Part of a small language model's weights.
Size: width 96, MLP 384 ReLU, vocabulary 940, 1.35M parameters.
Training: 156M tokens, 4773 steps.
Each number is 500 + 40 x the weight over the matrix's rms, rounded and kept within 0 to 999. Layers, rows and columns count from 0. Numbers have three digits each.

# layer 3 MLP up, 384x96, rms 0.325, rows 335-383, columns 0-95
465531412458540452561511451529453525491508486431579456416483503508500460617493454536474608477488538583504440568500548569497422568535474499408479556483588484436542554472533567507490535522531438448544470478424457521469432453482504489473490506572439558491526511495546459583491530543489516572
489570498515542558465489562482473487558495468468505508465501478509498502491541477571519454560467474582487518490541519527506456526549484476576461490535545494538446493436424468463545567481515429432454479553587480523480462474482480457468570538548575505485429541571503500473530535516448541498
450523500486523506537501538511560546493478453524464529519487485501520553472510492449497472534483541483571582555537511446418477435499480582563510547464502452553531561587491458523528445511549505495586478487509497572443539495428480475507480484532496511463495478455473488529480369457430459540
455502519483445490471475557463537521469533532515466554424503444571551457452505490571472431501487500475511482533436543489486560488505471469493484529520502562437526509464443485484580475507491605451567487534468518582455429585498456502567558449513462541490458485470479519482511482445473553509
493444545532539474573540470515558471492460539529524535494573577493458532501470521551490514439471538509533436476505517377550567529473511587494514517566459450489511431512430495490431490512501442471540550472498527517506487484519506524515503458512533428391392482496550459485506468512488528514
486467508489447474494462507535547440584557527508535523490519529502484457543538515457436532416478523515550496423562474440512464479496464442548515462578520464545491478503515491424514480469537492537494512514464519530484535498531460482543485523442559411472545477497508521511508471504467467480
427558476458500484523531538541480530518432525486525472481487590472524499396532480548517480482493449526495483479544452456469462519502477463542516496552501530502532511534491468516510496494505505417515512522507469456580535427469548526548523455501537500477467478543476467472565538459567521456
529508491429537530472501511498423526450414531522522474509499433467548521515548480473428435495552606492413544473518516533498473494457459555548501409537477493388551537543478569442483516446523463495470508501447489623526545449490456452541502525579551510465539543503513509497521532522565494485
588503532571521546477494495480617462506468471473427522466482504535491484484470518453532467417511443545488480547541470489497410444472506450526473527481482488440485528442495464498588515482510513515598488498481545553543451495463579481486457552533472565486472489583485461535538511524497489531
423453546480465511489535480429552477556515439466447475476546560488466413553550537559493488456431465621490502453510490464529500489484431504486495435488517517471451535518519479510541447507486444528588471502543543523482525576522431375503501442506554512496550517444532475563590504525504486471
466439459457515587543448518501531489512503438551569511477529565500607542498497531516526566482524499485518551544520518508558472435502484457575462505497504488531573547525416497503377505472558476495503560499516510535450466518502502425550488498546491498470537432541421584521546568458510511529
551548442483459470500528561480524479514430481481496515485414497534537515514490422547518526538518432508508553558485463521385493459463490508509440515575467520460524475489469413512510486504471529472550499502535427490411490466501489493554483522554472469511526406560450504450474438415504512510
508464491566476469528515420452479520525445457507499425508510449488560465451449483526498491500596465491518468479490465546472477502523498440533564481498539455546496545488499477495502476549473609535484513565599532484473520573527474428437426474527482535529502487475510580472518418487564502489
523497522500429505523497427496562460580432519518477512514504475589487501512501577503546579499516523518525557562507510454478527491510520494532528539530510451507532470505506499406517497459558441542583505528552450448440416513471549464556485562525471513426511523577523457502459529443451501536
448473445497536497537513515493547518518536500502509431451414505464439464496510484479447510505527529485533532558509484513483522532524516501571519507502496562439598516539508503475522501533537488470597464512447496553491459561527559462449542512590505562493434516481478499513575436413514517500
522431486513469487492568483476461481483521427495509557554539511546451486487539497458550493520420539501511507534525541556507563419576474512573494542605487440549472500461582460440507514440524450522550511476558493517439401485540467521493514498471480549467553513507511487512518434540534487426
441492485500488589571540437516523438500478486482441535556457535525457459465531483484461539545470472548456531483491505583541498495543523486474511452517456492471493483491509521472493523491507481443490474474589449476553413541451532506454511512491556587475541540502503482489491500517547473480
521484456581500459504477523488527522438525572552559470491481524474521500497519492519492541514473521567454524569583522523538487439510479550561532501552523509504485477493502455508444457502539429489477598528502475451479477498524496529534411540490505558507490515516493425517450512428603514415
462478549499526530564514538480518494516485425434455534484478472473525559587516458544491519461453510531581433517471539499479442543510467545515555453457542486522479486486500460489487490497495476551534474459409485563468524508516464474502500512582466541531515414479517505518478500469478456493
452439487404500429532528516470512518432529552490539530448485561467499451491528515501550498480493571523450533526488554528495448543586521489557429471525444483472431498515548530465501521516451482480483501506546449493473454523477465482472503579528479556440465442466501478497559511509510575465
507502569486502529454501520496476493462441544466506519571533572560528555501520495533527446453487387425477473487499574433491495613429479526472509541508536490497473461490486504517466516563587544551464443468515514491499547508451492515606500463467475503441503521516594517445532487532573563437
467509516459506561506475522530416498487506455487515492462400513497503510590474429527479487543528519516454503580536557453447490507558496501558527436455483475406406508507530509520538550509499478467510503454540478498510438544425486481584475471523506549505516463445475503471493528507528503525
537480546497492544477572584480522485528521472474451514550594516500506500483491452506504476466499475504535544555599471505508467545519463487496491477452501498487517569473500543487517453501495495541493436432508427489459529438527391503567427547569590519542594520496425570551496548486516590409
492511493511484521516465491514478587474541549491497542522523547514523508441461522587487484452467483485540446492537512488509414496476519497563553535488537496523508486528477488452547461502505522467542510438541499432502458483566490495522489528474441496492527508518447490533495482537505484483
534511497503468519541479444464537496478490472460499487473468437426561429538500547489543518546505430430395446589500545419514451486510519446510495509473450508501545461457527486485427512515483427490500519561495479538516497476451429537463485517500452451482557544522559469481519546550511460532
489553517408479519423495496484497504475460488512537505493388532521461556516485550511606478457492517577436490478601471466535529531551529486520481421506565499459580460469493529488525467471559466542529467432487471544598427549541505475534544540488497568470554488516500446477477552540539566465
485431472432445531500637529468489457489501596541495511490490527487505540490482498511503499553547538544478502569526568547492513538446500501507469577533441487477461560489505507504438454458517463511456501542525520472447469518498437532489450478422524481490492500512556448485453470532463525521
637574461546468509498491539445468475478497491493526522475523461582558423559539477460565520510427482503495450493560506517539442425513496486486566487469508460549503549453458453452473484559508510524545458574491485468523458536495477479452538471493469485511466478516519540498511517512447531471
426498558445433509506510513569520459470491452508490556400428508534482468552577436511504486412487487515439598545572535555527568507513457488510501518540589565506537520479500542489576452495475492512554541493428538512487495523492478449535516497443501543494505453486524543492448506496476525528
470381552567469505431463445486572496467483454516516486483456463454459537515495451574454502523532534533513534502514540583431451516530481450517451516429533482524595495467508482526517498482460525490467480532514431559502475480464568485593511542522490491480505488532528533635527408472532457475
496487424509472496541492485475562463474472456573498500512523496518437531520415473496541554519597510484509530560581508583463459470431499482449520503534543415448553505546555439463508551579439440572437483522503548524388539533537485577432532470498514509483472523450542540572506448512496568535
544548525517458517459500476485463498427512569510528494485494498444571432507435479474489467507544484480551474490538464522500577467541490485518522556524462446468480513486519467470489490526570494567483533542499452455438469499489487507424615506494500497520482537480515555477491553534457508463
489486515526539555543463459460531507402519480532502456493463449510514512512482470571481559411582457543473580468497476511453488520439440510461564511424551463480501550498467486484461515503518470508531514491505436466525516506509451525513465523597492523513442521518458540537479482474461526465
482521504671470552480449515530499483551483436519445492511541499465491489470465528455560498501415520436441429548489471512500489467480437532435491494550567545528428511523450472504483428535494489456506532504519492528491628490491483531501458503446453463484597547418499475496513593525455512468
555502501511499492525462526522501512473482444483555463457581477444510500509468539502550460482537452486508486488502472487469483472548516571544440552579471504546484512419461427480464477538491575529439433493502445521481510472450560492537523482488413448471494489507463498525519508493526507442
531544463494486503548576554449489441528486491504534501435530442519481491590506463476487435458519521535482488577554530466490499493531480556464500458505475456526464502494521421481511422537413391512483464535515507529505488515522509510580470461543530418544526508520462402482501512436490508552
477488451441480549527480480431505460486472509529521516543536477541575504538536481472550504443523554396497484475567473439499476508544470446487551547500597513493484481501460451521503480471402522452500470574575458433545465528557498486446501465516522502501499524494494447544471479513454555542
518525468504520481468461500454521577534479437524430462521567557532469528450535529463484481473438498492483521559531450547505532526449436413538493485562546460496468533447515469529546496500526518517480518546481464491504489543529432420545507477451555515476443539526497515502541514551532461534
491521524504487508493556513519531546466488485488593502474486516544459487492556504470494554520507474498467419535561469534547567435454469590471560508547475466386523564528460534524503514514523478435526572512533460401515416572481453442545527548441508491475504547462454531420553475557510486492
502414479513432520539575444491485582567514476494523532527558488565502432493511507470412489422493547526488578490515512506531598536544453415515565544560536546473498462452458442487463498495498470468452506508484503533475498503556476526552512523534526525450491573513581488514487513448512552471
523524438499448498592484528523474482468490448460525488498591551442475509524477430504505514467547444445551547525520477511509497396507514600455495429490446441458479549489547512500478442559477419530520464500607523525503529447488470568492497522487561510517536527493551511545421531462512553455
546497559504577473543525541539475514482467582493547441467452530505549483484465459481493515530463480564507416485511492506537515541544479494540482564497570532488485453509543528466462509507553444469524447539508511425568563541542464483494510439469457399564507501498519487474522502527490465538
554495496509443557513492524473499479500472553530546523504409534540498514457505488453478511492469462525453485467378494460464452579493420528494498546507456489567455506455476523485432391467558500499510519468592549440489506546552538503454471603499434531512484582505470476550449527551542473494
539551483520530542520525453514627506437479504525562478499529458485490459489511473437499574614555511480530487569508483485468500499487470559488599541565489495497510510484504517541483548495479470423552475419514462611503563502510472483486545504531486444520603439503458440490504578551506513533
465531474531550478553466452499506506505542538526534432396443539506491557503476490548517545559460482525528517487580473471504532446514463538483460481453480475568495578506506475461441438544484506623547487495440498535480470552446498504494558553441467488507508475523419428466483513484498506545
514567558504479462492480607482519457534503512502568544418484634494509417470471524485491511514473459457479493573547490501532524495533476454476486498532510493480487558474467473438539559478494529439507495471448504565483504493470490552478472488522473466492465500588484524498509438466491483472
488521498509484378499476541462501480464439533532449477449460498514533487470505491506466500471534435475517513503459475440446481547521486489519525560490480474508471479516541482481454539486515516468472499533529465512503537513497519539479445464521500431500503486586522524425583486476441509555
531531448563486557531412489480528511458441541523582477405526527560495509529504496473460481457543491497521525523485472476530458546566529539486546490493509473468526482515553541501456400517445477560437477543536506471519482466540463506549479492531404523466520522485480518502494558456469526509
479570442504500433514503463555545509446450480585547458456461467507459465479597468517496560602442536540553475507385577485535448559513521497525549553508516495550498526467478437451461526507540447531541475501474560550485513456417484436485505648541463557590399444480521435484490566523461466459
# layer 3 MLP down (transposed), 384x96, rms 0.314, rows 335-383, columns 0-95
461508500556543465494499461499472475481516594509408550514431473480480452520483482468459510386495549502451464479581434521524473505524568446499467466586443544471532475474507452508553459446523456490488437512424489518529560465506546543459517497476482482491569513450521561500533572511485423477
402499506499478545467494490474538452533554543556505557419452455537515537427507566493499454599573416544535573445553541531586487530489503569515516481567481398527554506458512471583577514505550439452517469488508456516482469535467492448559500497495523516444415550453512491448521575445522558488
502502445470525519447541505463528521485485485497456501438477525492485545542551506496561482444535497478488449536509548584499448459467600571537454489527467519467559448487520480536506477484467535582492497506443513453373511535597549438476483524482445447473470471565431490498508479477503484569
488610454530483466474490545518436491527497469462495502478498526495479524461472565536501559493499476441537484528490508471425555462505461492517475474511480517577491487529477497500492495548421467459529508453545462499525580513520502543489518460523496448534512527555502492530485541511497478470
494502436488486447593540550460497503499460517528487513503508488523474441508535498516492575542465566545511518453539504545510447490514463462535475561544521500490457502469504488537557542452522492532447505474475452484532519533471527462530463501451488575563523563454521557526492532432522544523
553461499487418476555536494533503440469506534455572490501559515424482531511530438459439546426493506565544505463510467458480526515440518478486507482483498487491580483498557533421542567500466495557578500539500461526500491528523518464566497505481474485522535469533503480499442484491472441482
513455546574503543499464496463505442466478521544495511540489471537487494538466460449511483501539509470463572548551506456484582545448520522509468528483560533470456532487556539515575494497447498521532520488523511510478551506545486499466454527510496504541476518505563557500433448506483504535
508436460504486528530508489513479442483510559495578500400520610455369507420474522503494510453526467467596556500567505499441502516464554464532525457605462442520503466562530508438592527473526410475419524534497510476528448516515406503543515440523597470415474487490561514509456447504534519467
511538406501540502451507504548570513505532536491548516496491457524494515457524536490496550506523482502493503474448528463444498501541495395522458545477457451534541485478421488547505484482541513480493555541540456501464482483519450473483508536514532543567497570392470450578519561461444541539
524437544513564518416484392476516537453534414449431509478473397510472443511519522453557574460512485458513476431471535477498476477570475484533508445568526525523525486483485493513458453501550511500525461520475460563428493491570476425504443528527483431377510517573480555581536462378497449523
393482566449538534548447512452489542539477479467500458458549505574541538428516486455514521444509485517475503480505485502465439433553499473540465563480493524470465508414475479550478560494544439410451538432494495475495424495466527456543538382488486485478547447561409596545534522470478415462
523510576556461482526511462485528508569470571501516480524482501447496502497535542479519460496437466481461503500554519479433455494516545565528484489484449545487538465502513476513430448543505478497534523512505471508501562528478517520443576445511543523420505506458477509504467539498498487542
506534473454497523479522554496566529528451537531550479466500501452523467535540508487505541545514467531527464495491494447486527577538584525508500465546527494516508498474491498517537507431473472496486507582459533535487442472516512502527476497528511471463498532475487486566503445543457426507
510469576447546502465481512469527577557478517491529481487510522503447511495527508421415498492500535500437454506500524487438481520486502494529555482526553451470535515506482512453446507558481573509442488508566416566637445586573441430590556508475547482565476508473559562500530423484448476483
527425553522474536495437494503478483495518517418447508500504499482464454527518494519497502511464432547486537515498488549559544393549503467636447503472501482529447521494522524451572549479523459502502516476482528516488533444485555487601513579500523482457460451412520544569481508479549525529
516508555482387463536499484463461533455441489533519490598481539442430429474483474538493469553386561546480519521459452587442516491499554591530536474453507471460535545544484509472491470441521512413464427486492499564504487505478544525604475470545528525587481446502457539506527593515502505531
498499436451553454479527526522588543487455470545589451453515558540541463590508462476512569464476492466531522517460475537418536506479506452483482451442495521494489514492488510448498521516422535502555481550504517487453507491425532552552535505490498509503420456556492547480580494490394553457
535518436608537423530456503523474543483544464561535543528483468510534481506551548464473555501456552499464521455454533512468507485471507515605540468415517443463495531525495473535485428516547498513484537460507556440526562484397521554492473423533441561523479548501421533461481472463508535485
533511506504488469513498498481431537506540439455419506549538539545467536525515540492540519481593609489451510480507482502479535480515536555488501593550473477536478539561492516496568566457533435571556425530506531539546542454576547495528487528553501545536494497535523514438475556577496538500
424594520486425523432479493421541532555581497519459606510559517474510492453467488480499435514551561467465457473510488521426514507478499512493523508519518424574557511547493572469502440412475501493476472547496574539505513529521486495507468557533515500500585510476438460510504525538503499517
479536484478555503500476430480475450528572472527440449511442422528455559504572501432493449544443528483470476543527432428526575480538500509553565497507496448516509516441494485485527409533468525522503464526452510525465534479587496506494503491443461477477565492461461558614503510481443458570
522568444534492602455554468528442487567552455557513532544508456531502509443513468568439481519524621507492497525481575617484454558476518562522487510536471509476517475457580497459533484454448493454557486445411511489549482536543464463532515448515458502520484498552560521561498476495570483518
517450531457549456497536515492475558462445553540578487534502474419529540535519419578462440442537524501491494618473410499488506529470541538489547486497416550494492463419492549576531537497528478534559467482569377505547480490586548576468481460503510493499568414547518517579464532448487482545
540486549467449489480484510532485521444527524463526486494526520492511496459417501520506461444501433513452531484426479502520501507471508504495537524531475480537474460514546441479546535444520512492458514537519524462469484500537562523499430549494495469497479590521492495508547497499509494501
572479492481565471471507422499503539575548496501417496501455536414519545458532509512455550499488473502529466410491528454446527526496540520534520521477507491578508491503511572521484542552416410484492485501489493518519475446511475475459463532532519439489490518493542471482472518521519458568
534412472477552494485498475527545500520461508476558480485542488512490462479523561499505503412484465457503495551487502504459559447522487524557463486540495584498494450480512571436492587537463495435474481540480512528457582470530512590458522408547475505568518493475469457421529537492500409530
457520522547506544483493542497471540492527534410500480494511524510526470516426501524527518505532501508468543541469493533528482562481521566519422562514444497500481550540525511492514541451497513577448467441564581507447516484498481543444489513510522468516487512488556513462463517534528483521
472501477503496479454512505539525545538480509465471425513496472450493544509426526452464482478514501525428488479505555600481488459480473548502493524445480520503496469513552426510468478433500438433471507434486527518438580496520502508516456569508514542563563477506455438505530587465501433524
538595428432460466479516491531525555530504493550508559568442439533509559467567519533597559489529529419521477505522527475501519441532427490549477497522553425499503411514519451441395471491466495540504475456428529499453468595505564457523514464472484535476493524508460459553480451492456472496
550435480576408428445480524504407493576506490400493467510507563475507415526512501539524516517490507489524488537555521485502514447494486462533457513462549552491441480471492473512515490509446438490542444535508520577494475489516579455469463476446485485522443482553485529574484466461516506533
494472431550501514497448488516501492511481544455489477541525512469385500572506509542564553546543454565466471535488483440507438539415557524470480489493514484485429479500533481474579511517519462503514431577493543470458511475493524548491528454447494492565540543477540525520535497515488561542
485484511477453518530518495430467463491498502462457499535539435525444451443530531481560505500521526515500509551537439492417461475475460486533517530487563495480487534522455540497517488506530448478498517496565478508502481445502526502500549510594513559524494427563460511427478483462469481590
535512520489505433520507406493496518465604522502559504495522501509518555507500565514438542476569492528491487492474439515457465557489550467536478504518544543596447506475517506558555496402466497501554510492457456496489554537548493410511525470468472531475474551438455515552499486460449521456
544527492558477534501485517497443544466505530477550541516621482448465536488495455495459521452429496434403524501489553565449473485479435542420443560456513498475440504498493467521477492489543489514492524475560529538521650531520575479479433520473516531476460480479452559505570540471471565490
490512563495453533515477440483490497541505524474514536503496495505466467471512527488463490557507505530482509509469499445491570497486511502473475469526495509505436524502474498506553495472486518480514537477486517432479573487524532481419542504544545508528480492511552493451492469547514489524
470540502465508546508471558500504531529480498489508440487500526537550518435543493555480503548454557475506505497533518428604537466484465535464554494513486589452497429497462481451440538464471545537485524496511556463485471433437514505450535526476505493480459539516504464540518504532451485450
454585479490473488533461491526488461535504532492540511509425439524537528491488585590463534467555527501567498538467489471548482424547481522490491455507462519485508506501539558490539571521553583551508523429437453536481534531486556541492518465544490507466484455490533503550519514512481516499
473450505506561518494456503481579533566572447492496459539510539537516530452537515490470467514480514429576438464482472528578497547389480462566484540495493453515462483507508518498525471416571523458475492521482504455408510443450518484459483494515511491468560454464479516493615487507462478483
492481565523463426466515591502358532433488514540617436428518530423457528571496512553484478471478490498557403568503478521482572552534495513550469546474513533464526541562432459458491535523559505478521528475560476409502369511516520540602451550426426498524489514401453543480517533576460521530
518436444539459493462490536418536583493508497432554541506510507468541541549495507472427549456494500504456466471475525520526459432452487611498508526431482557457401547485536473485418555489436495514501483520452501474507450507508499547505491527519446409511517501490505440497472527424575504493
482449479509433439408442510515445368504534530535462495476531550495473484557480551460468542504478477597486530485382525485485524495500492536526577530506409476463541522482517553547567515507485575522428479450549486518530438513491558476531551575562478493557550489525529589457526527533479542547
496475497515465494550468543504522492501509536470423489526439527491503468463547456502487515472533526593468545514443453473527439524477478483471468506539477453515515511473508458458551542522504465555539406453483532490462539578515461488510550479467435512521568547494509510479532590463478527519
499548459497503393473534489574493523551408529539462445494480544495441546459496562553454540556482508513517541464517571476503486551526479511517541512482484466491545517541477494468513534542501589536440551524518428441485505453484529491474549552477554500515512494492490558554589507596423513466
584526480503500575534510497554537454539418559394560539486550415416537540407490433505515495489475495520454446502554463585543529441450518536458421481483530450500457370484447440508522452467607460488527597551530515502507479475506498507505464499590501531490492462456482486475498469568518460490
519517444468495513461495471433506477485493522446538573469513425520489538484495540477480555476500551503545531560513470498519515476525548451482482488518492471460548426547430508454468502507513485451477520489544479450439464419508501465507543512562578491508461438567524540497442524533502483494
487499472493481461496510500459439465522517554456479495478483453572466533550545551460487510483594474543494468494485468457437484533507547567511542459427517478474509485532526547457486446479517535580505508460519509490491472474532549477525463440507473456472535511441460541505463521481492513519
479528493474477575454562498564515539543500452474552520489505485493462547449502518498509509485470512481519502492436520518484545488438541500537488523495510480458473490514508514507463501520443474524537472475498552497481472495526490550432493449541469560472571496507526529527489504544439490484
551447437485477516509568505460460483515507521446463499496511471471438502500542479495531544521576496500444498452446501503427420463577542541439490478491478528509536421430503499512541476536535539561482514423467520548520494539432547478488550513504458566483471574471416506471523468509439434502
450444402466482562516467536612473472452534484473537490557471540525459542462512559460556520506485459537480461506440533457561471476402513529517481512462460457461501477403529535515420460481570567413547620448533454534435462402569529516551533547523503615484455460516481537545586521495451537481